python train.py --n_layer=9 --n_kv_head=3 --activation="tanh_gelu" --norm_place="pre" --norm_eps=1e-05 --parallel_block=false --init_std_up=0.0208 --lr=0.00793 --warmup_steps=200 --decay_shape="linear" --seq_len=256
Each number is 128 + 24 x the weight over its row's rms, rounded and kept within 0 to 255. Layers, rows and columns count from 0. The size above them is the row's rms in percent of the matrix's.

# layer 4 MLP down (transposed), 384x96, rms 0.259, rows 13-59, columns 64-95
size [ 64  75  86 101  97 107 118 105  88 102  98  91 112  92 106 108 120  81 122  87  92  97  94  91 106 109  98  98 106 104  83  95  93  96  98  88 110  85  79 110 102 120  86 114  97  81  78]
[[118 150 130 144 105  99 101 114 133 116 133 136 115 127 120 141 185 136 178 140 124 141 124 129 117 141 156 141 140 106 133 137]
 [134 123 153 115  78 161 115 129 177 117 157 113  89 117 161 132 181 137 159 141 115  93 109 155 125  96 188 157 134  88 114 103]
 [140 158 125 131 115 146 158 148  87 154 124 127 100  90  76 171 126  82 161 129 105 159 141 141 154 141 137 133 163 141 122 106]
 [166 127 143 161 121 135 163  88  63  98 109 126 113 133 156  98 107 196 137 134 137 120 149 142 110 121 123 161  71 152 121 146]
 [169 108 154 121 137 134 108 128  84 162 101 103  59 133 136 118  97 142 128 156 138 134 164 138 164 139 124 131 146  85 165 105]
 [117 136 137 171 147  68 128 100  81 112 108 119 146  91 157 121 103 123 101 180 119 104  72 113 115 117 155 112 123 134 127  88]
 [159 105 120 144 112 117 132 112 128 144 164 117 109 121 113 112  88 106 121 125 166 122  91 148 158 137  65 109  88  98 122 130]
 [124 157 128 143  92 113 169 135 131 162 151  84 163 172 126 134 152 116 146 143 123 142  85 156 107 120 171 104 137 115 110 135]
 [ 83 109  90 155  80  76  73 118 134 161 130 114 111 126 158 174 158 123 114 131 149 108 141 109 126 113 146 149 136 144 127 150]
 [103 108 141 107 138 161 145 152 164 143 131 126 110 154 127 116 100 101 186 136 131 149 111  97 154 122 150 127 120 121 101 128]
 [126 138 120 155  83 132 157 142  51  74  87 141 143  64 146 128  90 149 156 151 150 137  94 150 111 166 117 138 125 139  87 130]
 [144 150 111 147 122 154 108 128 129 134 126 127 109 106 101 104 148 191  95 123 167 154 131 110 114  93 127  74 155 134 148 151]
 [128 119 120 102 131 122 165 138 182 116 131 101 107 136 122 140 114 113 116 123 138 102 148 145 155 161 152 114 150 126 138 171]
 [118 144 139 166 119 121 119 118  85 130 187 142 131 106 141  97 133  92 122 141 136 154 148 138 114 126 159 137 119 138 132 131]
 [ 99  94 147 145 118  88 187 131 174 108 155  93 142  94 160 130 184 120 124 104 150 123 121 158  97 121 140 135  97 147 108 132]
 [130 153 106  93 120 197 127 150 147  73 104 135  93 162 170 188 120 110 144 117 143 112 145  90 138 137 132  91 112 144 111 130]
 [ 95  89 125 118 164  83 114 193 126 118 134 145 164  99  87 145 121 150 110 121 121 120 134 132  94 117 110 139 146 113 125 118]
 [ 90 184 108 123 123  88 140 140 106 146 112 131  96 138  94  99 151 156 117 120 126 138 125 111 121 143 124 151 152 145 140 121]
 [133 128 101 117 165 122 111 109 115 168 134 113 165 135 171 171 176 116 143 174 165 172 137 119 126 147 125 122 105 149 159 114]
 [113 157 119 145 116  91 143 110  92 133  79 148 124  84 136 121 106 155 177 124 167 160 137  93  99 144 164 131 123 177  99 112]
 [130 151 105 108 104 146 109 135 119 181 129 113 152 141 125 157 124 111 135 113 115 131 188 107 116 155 113 129 145  93 153 119]
 [138 113 121 191 114 142 128  90 152 132 120 121  93 153 157 148 175 123 126 116 140 147 137 109 123 123 104 153 117 134 109 124]
 [115 112 140 144 133 119 117 113 199 128 142  87 139 121  70 113 145 149 122 129 160 138  97 123 151  99 120 139 169 105 102 132]
 [145 151 133 127 127 174 107 156 103  75 157 125 141 104 163  96 188 104 114 118 160 104 123 162 156  89 132 143 112 128 127 155]
 [105 139 125 106 140 138 105 134  82 135 121 140 111 154  75 152 143 140 130  92 142 145 166 102 114 161 155 152 118  83 145 150]
 [117 129 137 106 161 101 110 134 131 140 128 143 110 112 147 171 121 166  95 120 139 110 145 121 121 140 113 111 108 149 118 127]
 [126 152 120 167  91  68  93 139 114 148 123 124 160 158 137 131 108  86 122 122 153 148 135 125 114 124 118 111 127 139 127 132]
 [ 87 161 122 126 150 154 114 149 113 141 115  95 148 114 135  87 123 108 108 144 146 126 128 143 132 146 142 104 135 125 109  86]
 [108  98 105 134 114 136 135  97 147 121 166 144 121  84 132 149 133  91  90 131  97 130  84 132  94 155 177 150 120 116 115 148]
 [156 173  95 122 154 134 141 108 131 120  87 116 126 101 149 113 137 153  95 177 111 123 138 142 127 130 136 117 101  97 135 101]
 [124  94 159 123  82 151 103 104 115 134  97 144 106 154 103 145 163 112 124 138 147 132 129 135 155  79 151 164 107 108 107 106]
 [ 88  93 115 128 180 161 164 125 159 159 138 136 144 112 141 131 162  99 125 123 122 123 125 142  96 134 169 160 120 142 131 144]
 [141 160 134 211 120  91 129 114 138 141 140 164 123 140  94 158 167 150 134 151 162 178 120 108 100 159 132 113 107 144 176 104]
 [157  92 147 155 117 135 120 112 128 119 127 118 114 111 116 160 147 144 118 146 158 103 152 122 129 147 143  91 130 112 128 122]
 [131 160 112 138 131 105 136 124 115 123 118 136 142  99 164 163 176  99 132 149 185  79 111 121 129 136  89 109 156 132 128 112]
 [106 131 104 150 118 165 122  84 144 127 159 118 164 139 100 121 162  81 135 115 192 133 108 107 128 125 147 127  92 121 158 142]
 [103 109 161 128 130 122 134 159 162 135 158  91 107  60 121 135 137 119  99 102 156 157 108 111 143 118 127 158 133 113 136 140]
 [136 137 115 138  92 130 102 101 162 146 179 166 127 116 151  92 146 137 157 101 124 143 115 117 147 140 138 107 110 152 160 171]
 [139 136 103 144 137 106 121 136  91 140  94 146  84 125 104 138 141 143 160 126 154 189 148  86 118 148 136 107 156 201 119 138]
 [134 145 113 164 114 154 110 107 146 134 136 125 132 139 182 169  91 169 170 135 138 153 139 148  95 140 164 124  98 108 111 162]
 [132 109 136  88 139 127 147 136 167 135 124 105 119 122 122 152 115 150 131 145 118 156 185 148 150  96 114  76 146 182 145 134]
 [112 146 140 176 148 147 153 126 140  68 148 134 107 161 132 117 100 106 108 132  96  88  95 100 157 134  87 121 120 180 112 148]
 [180 108 162 156  98 121 116 135 107 131 129 134  90  77 125 128 100 122 129 104  86 193  96 133  94 134 157 103 150 121 129 161]
 [126 121 119 117 139 102  95 151 145 141 124 128 133 130 145 177 117 124  96 167 144 113  76 131 111 101 125 111 127 140 131 139]
 [154 123  90 174 118 128 135  76 104 108 136 114 138 129 144 127 144 133 119 117 131 111 169 137  79 147 171 126 177 124 131 103]
 [ 97 173 163 156 108 119 145 129  82 140 102 123 113 131 130 144 113 176 124 148  83 144  98 102 158 107 137 111 161 139 136 109]
 [117 128 136 141 147 125 106 152 146 134 127 141 183 155 166 112 122 132 150 154 117 137 160 138 142 146 118  98 119 152 147 149]]
# layer 4 MLP up, 384x96, rms 0.264, rows 14-59, columns 64-95
size [ 70 109  97 106 104 109 111  88 100 103  92 111  92 112 107 115  88 111 107  94  96 105  94  99 105 100  99 104 115  74 100  98 105  98  95 110  90 104 104  96  89 103 103  97  90  75]
[[104 101 160 123 145 161 148 123 126 128 101 167 140 131 127 125 101 179 122 129 157 142 127 186 154 141 143 104 139 150 163 128]
 [ 97 144 108 137 151 128 165 118 120 117 141 126 161 126 155  88 145 149 130 118  99 118  95 164 146 173 113 155  99 121 113 136]
 [103  93 125  86 139 170 153 103 141 101 134 138 136 140 123 120 123 133 153 156 152 132 158 109 111 114 147 113 108 133 132 137]
 [132 127  94 141 137 160 124  91 116  95  97 119 152 145  86 123  90 186 152 117 143 173  94 119 164  98 117 102 115 127 118 144]
 [123 151 125 103 152 194 119 108  94 105 121 137  97 106 158 115 136 130  80 171 136 162 141 164  89 139  81 145  90 127 140 130]
 [103 103 139 125 158 136 127 143 137 140 109  88 174 161 127 106 128 109 143 141 165 143  83 119 134 122 173 145 127 163 106 110]
 [140  96 153 112 121 117 118 112  86 134 122 157 162 159 123 150 141 163 151 101 138  88  86 132 125 139 157 160 155 192 156 158]
 [128 190 154 115 153  84 104 129 157 177 126 135 165 134 130  99  77 118  93 123 123 109 137 112 120 136 127 101 116 126 103 118]
 [119 136 112 102 179 118 134 110  98 123 131 126 129 112 101 112 166 138 118 128  94 121 154 105 123 143 129 173 157  66 103 117]
 [142 114 114 123 169 129  95 174 127 209 114 118 122 108 114 120 167 115 108 141  87 114 103 103 168 117 128  86 150  85 130 123]
 [148 147 135 100 191 152 111  77 109 111 122 120  96 130 127  88 126 141 120 101  83 180 141 106  91 134 153  96 145 126 131 106]
 [132 127 158 120 128 110 137 130 154 150 123  92 105 107 112 146 110 142 139 116 157 158 157  96 153 105 141 146 129 148 174 138]
 [109 151  91 169 134 100 141 130 124 114 106 109 135  82  98 134 113 150 119 104  96 161 148 116 154 151  80 149 116 145 148 108]
 [157 139 107 108 102 135  87  95  88 125 150 144 122 147  94 108 180 133 117 145 125 132 120 111 114 101 161 131  95 184 144  89]
 [125 152 152 114  87 143 126 139 132 140 142 132 108 194 136 120  67 136 127 114 128 164 116 130 134 123 123 100  97  95 148 144]
 [143 118 131 114 103 118 152  88  98 161 120 168 147 134 139 125 125 133 140 136 150 124 174 104 140 117 147  52 178  97 146 112]
 [140  52 166 119  73 138 102 150 123 129 117 121 166 160 141 132  98 103 125 112 123 166 112 139 150  50 131  94  88 163 120 140]
 [151 125 129 116 135 124 147 169 123 137 133 163 100 151 130  84 114 130 108  95 122 103 162 125 147 110 125 168 103 121 118 113]
 [149 134 144 162  97 134 124 129 178 121  99 132 114 120 103 132  81 121  85 161 124 105 126 109 120 115 106 106 103  56 122 147]
 [163 140 119 113  84 110  88 147 175 128  70 128 131 153  94 131 138  98 109 105 108  91 154 117 130 125  95 134 135 140 131 138]
 [121 123 149  95 139 134 118 113 145 115 116 138 166  98 155  81  89 108 104 113 156 140  85 110 147 123 120 155 121 154 136 171]
 [116 154 107 116 144  98 116 149 130 134 111 155 153 157  75 136 105 107 132 129 116 105 113 166 107 154 120 144 137 134 108 139]
 [152 132 115 113 149 190 175 156 135  93 109 142 131 105 131  98 126 165 116  90 151  90 178 103 151 127 134 142 110 152  64 151]
 [100 145  90 104 114 160 100  99 124 100  66 158 150 118 143 133 137 145 145 107 164 148 121 136 113 141 146 102 140 102  99 131]
 [145 162  99 154 111 114 152 147  94 162 145 129 136 113 141 167 106 117 132 125 117 121 165 109 140 182 101 125 158  90  93 176]
 [145 158 145 165  73 149  94 138  93 136 141 119 153  88 126 111 110 132  78 116 116 113 125 115  95 152 119 106  85 112 112 154]
 [124 171 121 113 127 171 128 128 130 125  96 126 139 118 137 127 121 152 154 148  84 136 157 154 165  96 105 100 129  78 109 126]
 [103 160 130 115 153 127 123 109 110 126 128 168 141 114 140 108  83 115 137  96  81 114 107 135 115 103 134 138 106 171 111 139]
 [126 101 173 131 114 139  91 138 118 130  81 118 159  90  85 169 113 134 118 109 159 153  79 118 110 138 113 109  96 143 104 130]
 [106 137 127 102 147 148 147 125 106 153 140 132 121  95 130  75 118 167 175 114 123 113 156 123 152 141 132  98 106 120 147 118]
 [149 142  67 152 111 129 105 116 124 148  97 172 134 139 153 156 134  85 139 109 144 120 123 110  91 149 111 117 124  72 102 112]
 [111 113 140  71 114 179  98 111 121 103 142 110 153 109 115 109 137 116 124 136  64 122 161 157 112  91 123 155 116 155 146 115]
 [185 121 106 118 118 117 121 145 100 138 127 146 153 122 151 101 111 147 123 151 117 159  89 108 153 138 137 156 131 139 121 152]
 [112 149  91 107 125 170 131 148 124 132 165 140 132 108 102 150 106 106 149 116 161 138  90  85 107  99 114 146 179  92 100  84]
 [134 108 119 150 161 170  99 102 106 159 133 122 143 110 119 168 143  98 152 118 136 140 173 137 126 134 102 125 140  78  90 113]
 [142 171 137 120 138 158  99 125 110  95 118 172 111 157  95 141 111 147 155 129  97 124 143 142 125 151 131 140 118  67  88 136]
 [169 132 143 167 142 116 148 150 126 127 114 118 125 131 140 108 169 125 154  96 153 152 108 141  63 108  86  92 130  98  93 140]
 [113 131 150 121  51 112 111 120 151 141  91 128 157 109 154 113  93 121  85 165 145  99 143 135 137 120 111 108 135 115  82 162]
 [160 149 112  99 142 138 114 106  86 140 158 121 134 132 160 146 152 110  74  88 115 130  95  77 148 153 133 142 129 106 107 128]
 [ 97 126 123 139 148 127 113  83 158 152 129 119 134 124 163 108  91 137 168  71 135 134 145 127 115 133  95 111  86 149 129 111]
 [137 177 141 131 170 112  83 115 132 118 141 133 100 130 123 110 173 132 150 105 147 108 117 107 117 145 131 106 162 131  84 138]
 [140 153  90  78 127 121 107 123 137 125 112 135 109 108 129 132 129 146 141 161 123 101 154 146 178 101  81 141 130 139 160 117]
 [131 123  96 184  96 151 129 161 126 135 125  86 163 132  93  81 121 124 135 141 127 136 146 130 121 107 109 129 115  85 144 112]
 [108  63 141 125 127  99 130 136 159 108 108 145 126 139 156 149 130 132 108 127  77 119 115 105 131  79  74 135  97 150 147 122]
 [112 114 129 120 155 139 140 132 112 101 145 139 139 121 131  77 151 131 103  86  91 127 138 107 131 151 124 122  95 141 127 120]
 [116 106 129 140 113 107  75 137  83 104 125 153  91  66  67 118  82 127 156 131 122 117 128 176  78 118 118 111 132  98 143  95]]